From a checkpoint of a small transformer trained on Wikipedia: local attention windows.
Each number is 128 + 32 x the weight over its row's rms, rounded and kept within 0 to 255. Layers, rows and columns count from 0. Numbers have three digits each. The size before them is the row's rms in percent of the matrix's.

# layer 2 attention key, 64x64, rms 0.141, rows 63, columns 0-63
096:089129149152101149118149145165117119078172166119094165185029156074173124100114117140106174125125147129122112093090065094100153097129121128116166168134135094172117123124077128201097135103109160
# layer 2 attention value, 64x64, rms 0.171, rows 32-63, columns 0-63
102:144103148155118111076052151139153106169161143128178086068132132178058156174102189158135143112073139125183128110152111196144131109178119145159130154108136084147119116155076118104152127117151104
100:170084124106118078140122066123085198101103120120139160122174152146143151123065100133156096185122121124128133119140144096157178123138143099159118164159145115125106078107059083114113153226144100
096:134115163141135151176169070108133124101077160091058083159153089127094139160114164129153105082201161107094170178131138131093100126152142099095066132114147120116191149135164145124115093099090163
091:133158116136111104188104124119141135112137173156080131133139163122131125147148091101174129178110151195081158054123141107101135103072101093119199097116141141137099129127050166165061163095138133
100:085146121155161161169140194181108124110143150211112150119075156095180070121134095144166169111078112135111118112111076145163107092127119136145135152165160138122098122202082161083131094115118114
094:160050133099139116099091136173134172143147051090204139119165112140164150119108166136099127148147095130172076171148097135135145140104095177201128148126125101137129110100138087085178163159140115
096:134185121139108076174129118135149088114088202152125102111178155125113083116149074131151157156123146181140197130157121095107138105170102115125150058147110105152065114093052133099097128109145139
107:151146133148143134165187126096115132124116141120073120158100075066211078147190080135127117097184094138067141152102145102078109127073134081098128100122143149115143150139132163165139144090165166
107:089106136157147083091089174158171163185129111124179096115178149185076130178102166092165115133080138155139104103086146186163158131176115168161145143110105110126113100122083127093151119106163082
091:095144102125162162082093140139151133099103086095108175110132118170078180105140173162121130096135135083208126172078142125157108116136114153167106096139130158138143128116211139119171095064082170
086:150152078152100068148137119123110096105081182142152148144172156127115109112129061158156158183125163129161192156162132094090148094136164112108140062130124134129079109130078075125101103172163180
100:061188114111104074165122120158136133135168190104062094145103147143133153161138073168125127131103140180134110022118166098119141130090133161142148098116124142108091164114145141116142154065118147
092:212070163099128131148133105117053161097151173084157115115102143113105170057137148145072099135150140155092162121177122133171116137135122139176110149144153124138162124124085102097086149187084150
101:167145096140139092134169163054044116119130124163200123110101188089152095139148154113113173138075130099155141136107127105102155113121137102079150121190145138118142121162107076178093131154185120
100:131180077118098098184101130094166130090087176113076171117165179169117171081114069161125133145124136160124175112153137070133148108133134140128148079100101149137117101054166096119070122118140150
085:056168165148152127082143166161112113178172110142122095089142123118144100158178072137120125099145064136080133050081100134127138139097157127108148095136162154120168176122138136166157144074172094
093:137140061130143132162092101105139062090096074161165207134139145111143109109083094128135097173156184147164158150101137128173159112108145102062160107092136159139122099114088112134084096166147083
083:121082156176149161099071113093162126121139099170183166115129112129076098141143209156146106094093128144197073112097104173130148130107091120114105159126136137110134110213125089112125089152130084
110:140185133136111099123144169149139145154143184176156063093133159146130089108170131164132116122051163167139142099157099134049174129146108146122106132157110108128064128113087079112162123124208129
104:079145109104120158146088097150150122150079092062105173145151090150135176144096077100138098185167125169093130126131136103195114143101122104159173124066119170117131133070163144091107136091069113
093:191158143090109068118141112167123158113076175117135121128165178134110131127127100182112135144082134196163142136179134100123127142175115180191118083133100100141095109094100075153196144094111142
087:166085109149148189142150069070102118104149096137176177119098121126144058135160180093127154157168118144073137191115067171167122122156139090131104184107142103111137113153092142102085115142144134
087:156080123126091117167114090084172125138115113139189205150099096172093147129152167132121154100103136101122091193136087125184143122125133135148097151119127100105105117121149108072067077208130161
089:052156132117138060146156127140139180160150151117070050132113127138148133183096102107157111126122106137057087045122179127097138135166112138138126179134121124113122166083095165127131142083118109
103:196119082127122084065148193137100133157153115151223168106155128113150107133121143119102158130110138135197106184170127151107107112161126186174136075126119114102102097149092095165148140108151111
105:115164128072166102137152122131101098121147118097062136105130107111158164124177035137154121120170139151137176136088145061157109160079133069134133037113130149112150152111187151138098141117122128
086:102118184133167118084170142146099131116143074154190090056185133141138104178144176109140159079095116096135104149110121153092133118139120130151066137152132099086171127166092111110153115152188066
097:150150161112149159061069166161182087153118154124162118137133101145141129052138121169101125103118139181136125138192087126112113140123125172164102137085117102131066144123183079080201134123118123
089:202133144106160146097143120100079102069131134110163149078131133099134123075187133190123117131137135130198165129101127114134112134105157060085120080129151170136143109193148105156084102192134130
109:150154111232135109137128133090142080152154124168155136119123146094141102178154137094134152136096127117063146148097082179099173094108119106113156139122121098111088135168044096111106118176192139
095:190177097209110126157135156094141062131146170167158085146137137089121088110175107132102161134099164107111178143117098099080121087122146179085145082116145110111127130138079097142103118131177179
075:069145139088148093082144123172108146201186059141103097093115105133153135227145111129155076131105105132119097125122131140131149161165112149112117118163120084120122128078165157146185147083149101
# layer 2 attention output (transposed), 64x64, rms 0.154, rows 32-63, columns 0-63
097:121228149152127112156092161136110154134067136120071128148195126127109089111069081120155138183186143128188102129121146093094138136092071139118132105099123111152141122094163076118139121083139153
104:131138155137131170048127166104170094109136155094121115125114128141141146091163090180117100147117098142061115140099084131082183122146203185118071094151152102111185175127107142068134144124112143
100:122066077084114106104128115101166136080079125176159124103132081141145162132177134141131132115064100119089163112157195112183151180100119157143108181171143098144127122125130112159124155204163094
095:147139097098106100115094139125121160133172165133161160094058151152165140082188157139121105115136099126124107165113044165112099077167116132173140168173111091139110135146166075089118135069125186
100:142165155071103098146148132176114120186133089119105151160141158108114102153100143059114145170154118165169103091096121134102124087197134125128159139135035119136111181112149112190137105062129112
099:076179128171176151103121161126119098157136142083028082190156137143097109140068113133139135128143174139137117137113127126117137167120159097064117063090143152109147144138116190095138089140089109
100:145117155084077111153128154129167144072170189146110194097083124120141126087186152182126158089117058156145121104116100151097151106129143111189105153157131088115130115145158086097122149089172177
107:118071081095170122116184078130130147138166099152173136134078153149155170142180184115123129065082106086100138097135136166172079112162127085155117158178100147098100132136155138162084110167130092
100:120204164172162120161094171130160118142104145140034098147203117127105070111093101134139100176201151123160089122139106113086130109118094115107133130117122106161135127139156102131129144078150187
087:105117151127131105176071119150105062114125144158143107122125096071125126156039119087164149116108177146147143124130161127170131193069127152117159125119148088153094094136105140139173156212132080
093:180105164087072145123146149135146108047181169121163183100074136120160134086166137181140118081113051161132122111113092144124181141105161123185100136165167106107142109114130110097122155129157138
102:110104162155151113184043123125126121096127134151178145082081142139119120126203101122109139108136142143119132184144083177135051090194089097195146158118094138118106126160125103096098135096144123
087:123111082131061172053140143049108155140152120122189146141140120149155159115155102159113177153075121143112147166085168102106130160131157173133109099132167108117175164093117159065148104174122109
100:212157196115099146093226122127090163141164116115167114168124124101150124074094158097151113150159079103141082105088126152092126107102132123144139084079127129097132095093113096131147085149123165
095:141076154133075136117073140138140110093177177125177169073070105121142151105193120183151142089109092162107119155120072148137162120106157142181105147179150112101116099169094118080132169127159145
087:103119133113186132152111100138143154177123084155158110167128133120121133151100149108109099094162184098160063136146183184140061084190070073152139138126078192121100117132163126152116101097122138
094:162124133125055135091126131169170099104183124119152153079081140143155162106115133131126059118084111153110135075140088154122197141092197166117106124193156121163109097127142149082131150118119185
086:147232135102122103102141119169130137161089103122080102140211112155117143163020107089134133157174165115165111103104102100122128116116094110106157081092098120169137136114126112138128127135095155
109:144159203130121112142157120124120148105128163091091201128176130109107110146137114151132190115191076126181082125124119131103088065139087095178126090096098118111173097121143100126091126074171159
095:090073058160129134149036135123186100127169126156146104090076135136130144108149102166106084085100172143082156157143100137161137150151185142094120174162135155140087108172124147108127175102127148
094:084135165128125145179116140099143098078134206111103150095114109113122118092192096196124216099133085164115144109136106157083141138132142102183127098102140089097159116137110152078125120127187163
087:175169057090069122087208149135144180185119102120109123154182147148143126129096163114118127125103117100152127062088157067093181103135163109064140117129128086146139153125143133160150121145113127
085:199138101123059136064156153136083148108113142082102113144207126149144124122078124169166128163136136145155156110097093066129171124113177105097124101095150135102145156133075110138153171168114072
089:106112149171210109145084133099145129161069111161099094129138135142122086144188125091111111168159147104099091172165121131116085068192074107138127171109081126117127163158136107150104140074174156
094:129187178137140137186177142118099106128174127073063106156151145125130086092094162129140167140129113135170129061116086135076184151088142081107159080073140125135126127095136143109144058123145138
098:104010123108148157125101091138149136112179120176189149137071136132129161115177143171097126065091131125075118134130117190151093124135166122148127132160146157120073109149139136080149139166116102
085:124171189106172140110171113133164156153087110140051090210192111105075114146071130125129132158158132116159080061117164122095134102132086111109133079110095139136144141113153111160154090141135121
098:069158120134104119176117093154107097116121140099083219143137130136059133204106092192108197088155139150158136133129180116150110148132123076121144091143102155120147096116117182125100123092146117
092:139091143077087182088173077137145128119188103146213157149115106120138192127088115148121147072085106134107123107099123153129131143103165165153136068152167120139118108102133130068150120181078102
105:218198131097101104099176160138108162103146130120110161162145171154146108103125143137174073136146096097192098094117140097123144072126093103120103109139093122103117120091173099161103114060150170
100:212134134077048143140174135130081165083177144121159204119101137129174116110146161115151119118111078141190127109120151140151142121090076110182108144143116110086119090096123114134094100117170133
082:097109161179227114144109116144160138149090124126062076155179151112094089128118125112112128144165160088113079110175158164121055100145106088099154122069113167136106145157155140152129116102158138
# layer 2 MLP gate, 192x64, rms 0.156, rows 0-49, columns 0-63
108:069105120156162145083164134137140096076088120068116093168128096106163123145119148141146135125166156115138051155116190124173148137160141098106135137162148057092168163157187138190155105108099126
095:191111114136144115176138099104066097138140119080112145097116102094157209121094102133104070151133170142119158099121102167080100146100120180122090166111150145178119098116119216142110120084106155
106:124066119118109136199138148103097128182094190125094109159115160119163166118124064154110180116116115184120114137100118093122132113149158129159054138184167104129152107128080085126099069107113174
102:180103095112160141101124117094133128122150143178129149114119149057101142065127113125097125119172035137085105169156160121135101105080094149074149114145153116118160098205165161102168122092131166
103:155098071124108145153145182126172114093113133160075189089147140133091134066133132108190110161147141203134160135159126138103159130117086142143095069100098155121106097103094164064119088151158161
102:136093054088136168148069114073136105160074129105192097155178105125180150154096073123123120162152101154055117098136084139118162181149154160115148146126122142109104141140149160088139154130084113
095:134176129118117171133082108134088148158148134179116082185126087072134082144170145165191126134147093144149133118133100127080141156115096139188151138113086117085160170104188108070131099169174162
100:171107122145143144082155101138148137071135123057137142134166158156090155159078184180089123134084147166133092121161054133061142136089108161114124104111094102112109164113159080169178132120132090
090:152154178064165168135160114135133163099146139145139066107142118135132127157143119063083110106202109123118116140169110100074064097200161157096092130165114137145104150135187121126181129092118143
095:144104131091071148104092120117091170090074116112133115111172160158130148128139070089169109133156134172080159077169179112088197156106140084080118116183114135112115147115091119153119130190148173
104:140111153103145090122128134082098083079132122145078096138123145117166109103108088104198124151108134147080129105166158095091144167136087228093147112152202163172118071112100141104138127155154133
104:153149116124191143134115182142118136113070116146118074099211122222085095136148125131089162147061142082134092131155127157148179121142108080140135110101129131105164164150103106145127108149188110
089:061140135183041114148103096085129084147128153157117128115128163176083060142106138067159091161077150110125159107154148124155100160154092163117169138116110077120086100147137134132133176127153096
092:188061049118128116114113160121109124133155093174106169127088134144143183143142154135149119143131121139062121096155085173157174121104079203119120167152156116146108157104086124170132134090185149
104:136089136142144125094156121103127174073132134104110158180132125148157069132125086122133083139108149056183129140162112101188160139141111166128152085151145068140086089143122154100186083123196081
091:112155157119115128076161171058146124110126097218125122168095069148133147122130159138135089129150135139090114076139158109150141075207183104105130164130094163172131167136191120105101149112142136
100:089117106218087141118167084173127106083121146146177141108174166094123168115169106217098113095128121180104129174129097142088129151134122148156133126137129157139167105130167150093181140115181099
099:098117125133147140059185161106113178115074160091100104117080107140083083162109171132096121149184157094158147145210146125118120148142155131117084150171127046118126103120131090089157143154108104
090:038139106140153157136135147134134103128150139146157122143163128095168115127093087155169194129116088160139103074140187129151149164049067190115151120130167123139149086123121132120149189074141137
091:145090142140150137103092063131158154121103084104191187154178149143167077101147135098166144150077156124098100057088142150129129114120152174180158129108110129175109116105121124089154099185096177
095:047071128150110137136103069091161108060156202170089152143102137087083124139115164133160123148074116126132150091166107125128137165117120104140116121070177125122100060172158156117135119144147110
109:131173130152116148086166184133176145149096177125120168095153165123132128076107177088140126141145131124101123135149140091120170113072138097100109180144162026114168092159120068121085093112165124
097:097113110115108120139140128033120135091128125145079127167162133105092185159078136103138126123116147039141166169153136153112125134113154134133106156093186142152092076138115089161142176182060120
092:092127128145177130101146160072122143180103097111149080141124128102107147090095133096121164101113167068123071163141096162113093111166144129126122184202110169163180133068101132194118130095111096
104:136145134126133131160064118158154101119093140145199129125161103121173154118078067137146137073130146162172091062113161163169189119142102125087181088127142110166116112106057110153105131180146122
093:162102117098169195114131102135150056103157127136105086120086118173201114092171093128133087126157165130071108078134151178115112077135172161104118174130088117085140108158119136176148108153115096
088:070092132139133114138133078049082194111136146123125102128160070138115097154148104120160112144108161104112126100125204124159190175134162116147138140092118205093094133133189142156138103119167116
092:112170140175131071097167148095082179136153127115073151147146041064065135070132140164165158094115118134166110128084136154124123175118153158126105154119148140113126089146142063147160112113152158
107:131108149048173207133161163126128135069147112098139085155076118172167159141097143139096066107139111168108148140140119091177112126175166142103114095127144147124108115090149157095126139121066066
104:122119127136091101115129086136158157115178147130151138127178111139177074156161114107216167114101090125156131070091131114090163142147157118173145135163143108102087090135108060094180124151191084
101:070149118145185134144098103126091090120167120150170127100140120135102117160186164092102227094051165097124146117164178173131160107109119109110103138110116146165131095150159119111116097123193096
086:139153135109124171180171104126055097138123177068170125092166078122096155106069142080134095146086126128135113134089162152150116115072167131105067109120145154140122180108169110149127056140145104
099:107091096101112141113166109153177165173164088139107113134175126131136081130190092127111163094107137086116117067168122135102081118154142091071157079101111104157143148176129080187130074166170134
096:155166098071093123141136091128146132078144155173097089148117124121182087096147138120133179107123110128138104132192130098139149165168170079157108134130083090142164051103121118087151124199098068
097:128100083193120087152153142115126112129070131143081148152164069154118155163159053179144131106057165129114130117160151110136135140196113167149147184082109130190140100131116144162096152100137114
103:076185145180114099110137124086081106100120112124068120146138100148088083205141107096147133173139147129152123187120111166103095172204106122151135138081110079098168123156133095151130109138114073
115:055143127142132119204113093149153147140130095116122127160194127159141169133074124135183138142134074124095114073195153092194134122148135104163177128069087132145112120098156146080110107163109133
118:151136067100094099154123110122134120117106151108158156100168119174114150139131077159097142173088102185163123109143213134090099130098056143166103129088147140083127169136109083172168138137194108
089:117114154085152091190131125092169113124139134152166113131147185135117148062093118153089136164129115124112124147134143126106108139074128071108162136158166171172125062124100057220144104158086119
106:075178136170118114159142095133218120124087078179144079153170130115138072161138123095144124147097131118113115138122132145118126142172076116143159133120148107114165113152116090198098032136138092
110:047142147164127145095223108176163166160098084138136125178116102105157119112123129114117106093147135151128104131157132094107115126190137130130111100162163071076141100181176093113133170113087088
094:109126165091198117123143162149123102138131107117126103148067096135180127108139147135095061105155160064138141177115113098162075121138133105084093180113095147123184111120188103148180155064100140
099:133125164125113069090148157146106154112123102130127176087071163116130127087115155104201096137107093185063167124095080136077183148116169113174125160133115091148131083105158109164106132140164180
101:150177151189111078075125108092085145115150117122074139169175078102176128111099164115134111039103115103110121155183091169114198136130146154130152148132128166166105120096123132137163132142100174
102:102094128136069104112121140142087160139191097131177146129186075135075105184071154126140123132091155148126130192087106184137162166153129142181102131157109115103071082113098097168148141144145144
106:095149109115140120092124194132112147126116171110180114086163164156151106087112134125085134178114171087158160098134144096154116141099116156068115130165151131098064082102188080148171085106189094
100:156084141060082136119140091135162077131162112136170187077127122154135181122187089212121168166158110135095139137204119126132159100146150114119104158141132132098111142137148163063107104154103133
107:129133114113096148142168054117175135143170156116105082118123027099091113153148120134088067177120125118164087192123162076138119146136150157133159171136147150081145136173099154137148129099076126
120:167087075102126172142094163053187136094120093132140100121132126153145093070098152110158145163126110097160106131135087159193198089143173139179168142178128132182121139113130091126110109150148116
108:104143145081139126134138092068059097144098146177083086169105086092124099091162123159137132146125051143097147160164130102164108115146120146104139133147092148102156150120161167113133089095222169
# layer 2 MLP up, 192x64, rms 0.155, rows 0-49, columns 0-63
098:145130083125112122174094124075110140128136121188105065174177122161107105090167227130127101124143140087090183080131148126076066136124107095113116118117079200158130144146135131130108149122127143
098:105156119128121122066137147175164181097137134159154137156123168150114054149155190105138171070099099109175109136109195092135135119147138106073130068138131136096161136121178066134121127184127104
108:145188128117129128119100114079108115057202105157157155093163102104097095136121168121129063115137164107169137139188137153129142137113099158080168107074103108102085089145144140194168141168130096
096:077147117128092113153119139133142103097131129055115122109123118159163122164103095131157074137060220125155171081120128134118178138137153133159126112081125119147074164052081126139098100176134088
111:097092107105154175146128177103165121086104116179088159079089168152144094113157141088170150152148154166162135156124163106110139115162173132110086122145113187148144060107093053111140123190133097
101:143117073106173164115124133049108115168106094108187134121125093131141145113096132169103095160145081136070136125153105098149094125145098118105113170134096195123141167106207178085071144118102156
104:147087160112157140145166131180133155116146149123114097135073148069097141120086135098201114135140144098176102093147092120119090132125118076158168087134119127050072106150136132128124156188167053
096:141138122173090077073140148081064134136150130133143115159148148052111159175165132090118129095134167138129140106108130137134139169141087169037153172162163168067094098105135133078126146151133153
094:168164175167126171082163140162158108082139102170094093173092134099185062112155174125103105083180118090106131127142180086177157125122128128066157143109115162113157129109156101101116178143119115
101:125126126150140127122145146102133084110164166127178122132078116085161124078111113154089157139079125071110137169075102155161105112161148206194151132079147126121155070140163151091091109060135091
105:137087085132078185147119079185136128169142132082151170118151116139082150102121087145107110119154106139144132125117133169228122096068131089157139099089101110105146176130185134159149114136061143
103:085109171079155087136110125140136138082077145114092090165104119171166082111107130138195141140153153123184146122148113186116163099163083116154149173135093105118145119064086156170188134080126105
099:110133140089115080144136109099103118142166142142184117129139130163107116119123177139162122116059115138162181131146136161161098157096080161157196134111094121103025071141108081120127186134172135
102:073192130187139139146111117173197112121124132148109136164091149045170154108150086123127107132183152115164119129098140148125075111106144076142096066103143168074120129146137154090115106158078113
109:098096109157182151118150144120131171089124100100117189166106135157165077101122117113105036162126137074172121173143107128179133117135122126116148113147120106154104091146137142102170089125175032
101:114133081082103136167077127065142142096124128183155092081142141158140203152112110140129082133146162241092100121141092169113139122117153132104121131120134155160159156135143186114102103147078143
096:083109078178077142151140045196141097080096163127128081120179112142123161132130081183102134098175129163096159136125123115124156136160125145123138158138129171131136079080153146117179137118171075
102:159127154109110173191104119108170097137144108135124152118144131172149175053136066152169129086079119143118115147054135130170105101106105095134153101081159211147112130127125166160082093157161120
083:129063142146132105157092149129124124187123132170147116106164161099143145136191182142060135096098120188117130152144128115078149094177111124107089083128138130079127165133117145037127121122181076
101:164118193099130133053119156151097115156121132156147078147105180096139119119099118128133154164159122173128109159125119104078101143149141074067061149206111142128161114141169063156116143130080150
096:157170116117126094103165117156072111151136065035136047112196097132136104136105083075128133110132143147137129141172176145141131129146097188103170120151111084111151140113129092089180113116126107
106:114162123156112123081157185129190130142086142126106140090147159158134106109107185091138138099123118109108118114158187100105167119067155090087119165137154036126174088158126077130081096089154113
100:092157103121158170135113129131117106062151130126154124162137166138115155091085152072116114128148152103143139140127100075168122119091168087073111095140109169106151090224184089155134095133087192
094:170163061190110123112170117134168106092124093099103107104122120127111168153131114100139094113157130162168104138162101089095178106178119105153123094206093110114147123096131166121182186088188108
101:095119149130142192157181099077163133099103103120066155092088171127155153062083139081093094095146127115129095088161138135155180142096149141128142154119113152192076124091140136111128176120127067
095:121128098116104128170135071100113177100082118126163152129121116097117130206081086087129193140110112162145122198144176082185148109159094125198101108136164093128111113158105161121124149101162164
083:125141110130124159136141115197121107151127102122094102102191141143163145099136139134120073145179120164138116082131155108099070082082103144115135118201127146169152147079111152092195087078073182
093:137130062134097165187090120193150125116147162082122151107108163131175149127121141083084123179095099118112171095154095116130120061149114093154106110108120146180131110120120221124105108098183157
106:133180149150155079086162124117128100196104064091075109176131161142119111163116144126116115106122104095088144176118089141074110096117155101088081139136112178146188126124169091088119124151134200
115:088114117129121124146127093117147162149184083145128115099201162143153115110173126156116121118077156120069164154155111116124118042187143132171098102184094110141151185091094130095106135155190149
100:167096132139133089123171122121118143115166121174143162045073111156143123140189157147139193104162129165146160105180078147153098075165093104201132088114077123146120133116143150075105129148147142
087:100143119107150072091111137122113139118131114111057150116142171130152120162191089158099126119163139121167138120168117079063100130130058113149162143113131146153163072122061126150111216093124171
095:087148109123157050123127104118173142114143088153139086176136121099148096183188154097134173085132152153090142097071137161113172138153106072103191054127159119136145121154120128139081119167136105
103:125180121173155039168126137163139189161118114121100102153101182151161110075130122111140100137098161141111109112136092170114129128120123118100121190146099084160047131069117132157143142085186130
090:109101115095129157100059099147195152179136106147182065084116129124147121126175170135095113085151170135068115084107184118160120136117120085098096148141097121123174161108150132171143067097145101
095:125092143146166070138156165153091123117119133133099105095095066134094149172101141107094114088142152124155149145157151160045100209149084113104081141101068122123096119163115085166160185138140130
101:130101098171075138146079097103150158129150126137110135108198109203148150137122120136161125171088054137089157092122151139163139160099131124152155104063159166113151108134125191057093105169142129
114:113103199145197132115158159136151096140130135148126102163092109048088135104080189107149138121161099115085134146085075151145175163153164099123151175136112128131147082151122173096104087141090174
093:134145099112098121074135143130136120213081130109134160104161108138157060158164135114108128141101145182152118187082119115151126072155113143099128201117085116107172166104125131048118140091136080
107:137121105136145132090109145149119099107104120097182171116116143156120179170100114140122119119118132100138124164117103110152192123115143198154083088131121114111100142034128149042143224142128168
096:157109110081152180132088132130134111095145170084129179074146148161148186076081104122144102151138112151092051124099116135133167167116095163147191154132119146127106146106121183112157044153121138
097:083113161142139081121104106205098154098111192173186118182135119058067095119136119145127140164111119095171188126110144154165087126104149120088153142111107145135133132171156121090156097164143173
098:185090176096138096052157134136114091095100145122120144138088131103138139079140106136144070115156118179113160119114099110084135151091215145161055126142138150150133101081166116186109149157161136
098:122118091132124190163178182159140090148177125131120105097061142143082112161163132122101158203139151082165123080090121125132059129130144126128040094132125082125151107156144121136120105106157089
108:062114145119136140104153158132098173144173079139151186147171092146074109183097152144131133091083149115109089182091113185121179120144119118202090141159088129126085110125090093173152123132121155
092:170226114144074131170156148133144130165073136129037134095115114114106174117117136144118114100114147206171140123136106135095142113118129107126106108092071123132149132086128075149086108184163130
094:112142080184143110101095174101110123138107195155103126175130155067145097144083164070119120118111149151186130143076149109101075152082112205107117068116155133159147083164122130163140144124138107
101:117118137134093142100159075128182144188153124107134074106100060121095089141163112158072089193121090108151074194137164084131123136163148152141167172141123145088163164155111133142133126091082134
113:097125172127114111068156099176117128133175110175181182129127138138148151204170087142148115157130149193082140172091123118129101137130138142147140162132130109051095068175134106106156158179128108
101:088131172079144122137124095085095120149107117161108067165071166102160102090160124160157130158121059100111129153135124099137137107148145168137123124180066151146176173138179165109158100072178166
# layer 2 MLP down (transposed), 192x64, rms 0.141, rows 0-48, columns 0-63
099:112156150126142190081184118140124092096111138073164130147107145137114105153120046128122127183085136122198059115159087134159140097151129173090169155128174093063114127105130160132109112150161106
096:156158108126099168138105107124111082109105140078166118117123121139156241102136149157095117106086134193164119112128119123143111128096122180096141109077162154165073130092095202100142092160159147
104:136131151128083123132028141128126172108105144069190164119117132102146198098144139179205111151119111172144122121112100175136140113103123190146117060074138125152142125102106130116081149132122106
096:169097077142145138119133134168135113069189166159135090032128105098142119112099149047184137098100090168102147118142133132140128121096116151110132159150153106154160101117120152054159127161142180
105:131099155166127105103135149136116194187119064148115090179128157137091166183081159181149118119144148081110101087093170117122092129097123071128145154171101135130142068173163124125115163149118066
097:024123125199142143102166134173127131091152089129175139132113109115122126146134170130133122123173125094156126153122171149114094173131115090133097211148094083148109161089188091134078141141109094
102:089117138137181127093219156127119154103116093092146120142074049129134158084104114093106113150118136224136154081152148129157104127128095083123108160146172097115092122170116171131138163164139111
093:079106084149068131133130139022096106096136127082127171186134180126150106169063152113134148141090135137117136111149183109117139194120159106143133175148128143156073145119121149100134141104139180
094:073122084092113188133080118115145105167116143078168138165109084094130215118130103137155135165144184148163092132136057175121157069146156136173093127119128099154143137111156082139129088142149105
100:163121117129121142142156147073124065127160127135116096134121135140151187094133093115123133117159121150074177180129090141077093076132177110157196150073168076105180096104114188160136083112142128
103:091120088164113155119131141068138067082171153112191134115137142168100131107098179074151146091106132160171116088108107141138136120065173143114147107103098109071171139161094122119198081163125153
104:165116093134149142141127165161177067069179121105121097067132150167123142078122126186152109117121082108118141111104104132157178196102124178137055132118139152098081161103120114125104188157110103
094:094115129087210154126133168129103083161167141157164114179056095110148171126135159173121125120184149106118101139146115142122108126132133100116074151103052150117103174135170077127147103086085089
102:175188085147139144117086132161129137128125139114147141091154136094092146111094117181134148108117134106167086166119146112103174078109177135105125105102147138014123090141111128075127135222127151
106:089113121112101088130160160108131132082118087131163109183145207110141131182197132173091078116089128109128110144107112114141171125160158121119100134174093148146131125132149042180161151145113063
096:091156134151170091135186143175145145177145138116161136151133127150126090110130153094136122100105123047141167096117198097134110169137091146126161169131067086102092120059119095144078196148117125
097:111092142133124115110176162147094087178134080142116144162100125195142149105104160116110111165195118140123124053101102165129104067154142090177112141191053095122088140119186125122113135107150113
099:188152172126121148173140114142134133086110105092075175108195108168076146138112140147178155115103108106131112097117135118099135117079094166125155086085184138177135091069122164112105134167090062
086:169145085128115109133109112133115137054094149141137122090132141137147143188122182157069128174118155114150158171117106103118171091129110131111109105135067130099067147112207117157093064175183150
100:176132099122112153145135080186170153135114115057081112103144142096094168119180132130138108146123149147114087106087141137086131159124118171152129156180191079173100154057107099106172109179101112
096:146167140102153186106169108137120128121125125065157103085133055124110119131085098095124130123083144188161173119141159158104088141142138169200178044136169083104152129162092112128159109136127139
098:096074148125173132084141139115137103142090126134170102172096103138118177149135146082078113089147174139138169093188081117134076155143159105129059141206100173088132134190139130142143139100098135
094:157161075183140156213115129099150167087122102167140141153145180141136112158133209119123102143132129116169129129071094098094166083082106129105136092103096142154176134106118116098052102134130105
094:107075135132127128119079164114111096157165179144169095199130127119198091212138115133147132119083167123109183121138120087089137137131145130087138184071148158108128104127136120053104124172108125
105:148078122158107130149118184083135122139116112183120095117090160094122109142111227115118092121075110133103117176097111142086094162127163161179162137110108134154040122184138125075143096140129144
089:161062092116055089139159132076124145119142121119098119148173142168192116176125121149138113100140084076137213062145165117138143174138098109102193137128125136139115129114109169147145119167111089
087:177142175157092153120079108150166151132120106105165105184139049150128073147082139121107213135112155115110139103070124123093148136096144142133152120141186033155140111107121116133133155145122164
099:145166089107131167193083143128138129158149135114183129105139068146181100111089132129101153173103088131167143054127115130097139113103054161124113083111207081131126126088113140144141139098115182
105:096145089087164126138090157204081120099151218089146157101099106091097152154115103116141095162183138133221085142150137128158156094124113095122152131107098075130146119171134161144126132114100117
116:119109087091139151120072143134089088106092127104194097071094177183157142156140170151101113145109150101121066164119176124128120105146145168062092186177072168110107150134162124114112114150134133
098:097107130178096121149120124068150078115140121204109137106104165106172133133118157090095190082124071174067136150116146119111134157101128163135140139127070183121154091100124211140083146139123139
091:139074130104092154118127103062121105119127146093134119130177197165134117081152099106141132171066097110151120117139140157140149111156082148148187107113194108170102089100070152126157140160131210
088:086118107160181181089183159073139092105082108202189134094107121101149110117141158148106081170110093097100133143156131081116126108102119176122105150150090164156130172074163136119085140135160100
105:107158128096122171166098142126207113148163096145167075113118143157173114106119114140107127159140177098150083165152081079161132045127144128132143153205095091118126111106108170137132062091126144
092:134183154152130152161137074088116101108150101155120135105132134122183091084094185085126138167184090086166122096102130104120122149045105156108167059151119123129164109105102119111134089162155190
100:099097098145108102059177183144152090127173124169094103129083142114136125136179140144115082079151124142128115195137119116183165148196141110122088156120090123067080104143100162119109142127190114
101:106118143137201127056123173158143095139140144185099099199065114076193096132131170131094142114173160108120121133144157180098122117123154141107080154134086107129095164108148074152146084122120127
109:121130159132164158139114081103166151078138115125144149165098152114069112066128165102148121124067121137106195181128075139153098127158163122120145199124195077155127079073079160128125116139136120
095:133113132110151110091167127127170076165129184072143137101137084161134125125081115088104118153094130177144142102124157132122091203155143191166191131121099113071181154121135158082178083154138151
103:151191199090091069157068097193146119100144134110099092153117110106102078218091082120126143118111133145153107129140157135155117207120159110118141145100170129110143086147151101152115130113142141
095:201162099142129107161071083145144145139178090060122142097151078127068114105129172203155146155133110121116159069073180157118130166149134133144112138078114117185106140091123122124142128110106146
095:151117075197080128138175131074111143119128111108118128148131152175179134118169143095146101090125101120108125057112115109144161171135210119145110101183139103092101187148112094144097096095186098
095:149167100132116113075194085114060175157097087159177056144143104111132140156152142112182093136104129116144092153165130095130113168140144117094145155139142150183156079097172127141075079148126163
100:123104122116103166174114111183173126110158143137153137096161122107115096096124157134150144130133081119204203062185134124146161145088143158130106041108145109114118089104062096127151087140162123
110:144096111162125092123102164099131163123127093199113110147113154119154081121142143141123098088134132073107087136127141164171073078176193128101114136188028101129114143175142161097142161154105125
098:125133112102133152139093126111082149194153121138128145181100123163137140120100135118157145104143110128113159126133133070040160074080076111139152146046145132198207126165146146122105117165109156
093:197096110092097138192082139110110088046133154155093127107131090100171139104166101167142144140137128136139149147133156123166152149182140118110121151142144121106068099101140155029154090146159096
103:138123150114173090097124184080119102162153080146121117183146152109134156168138150181097103112188164113106152149131148119103114030142125093126085175141043113091151097128168129147126134108101097
113:103102131108086110151091104126136163203104126065147131109140161141128100050133159103097118181105075108120077141102154108157106135113138193158160112137185137167207138096141152129146097119152172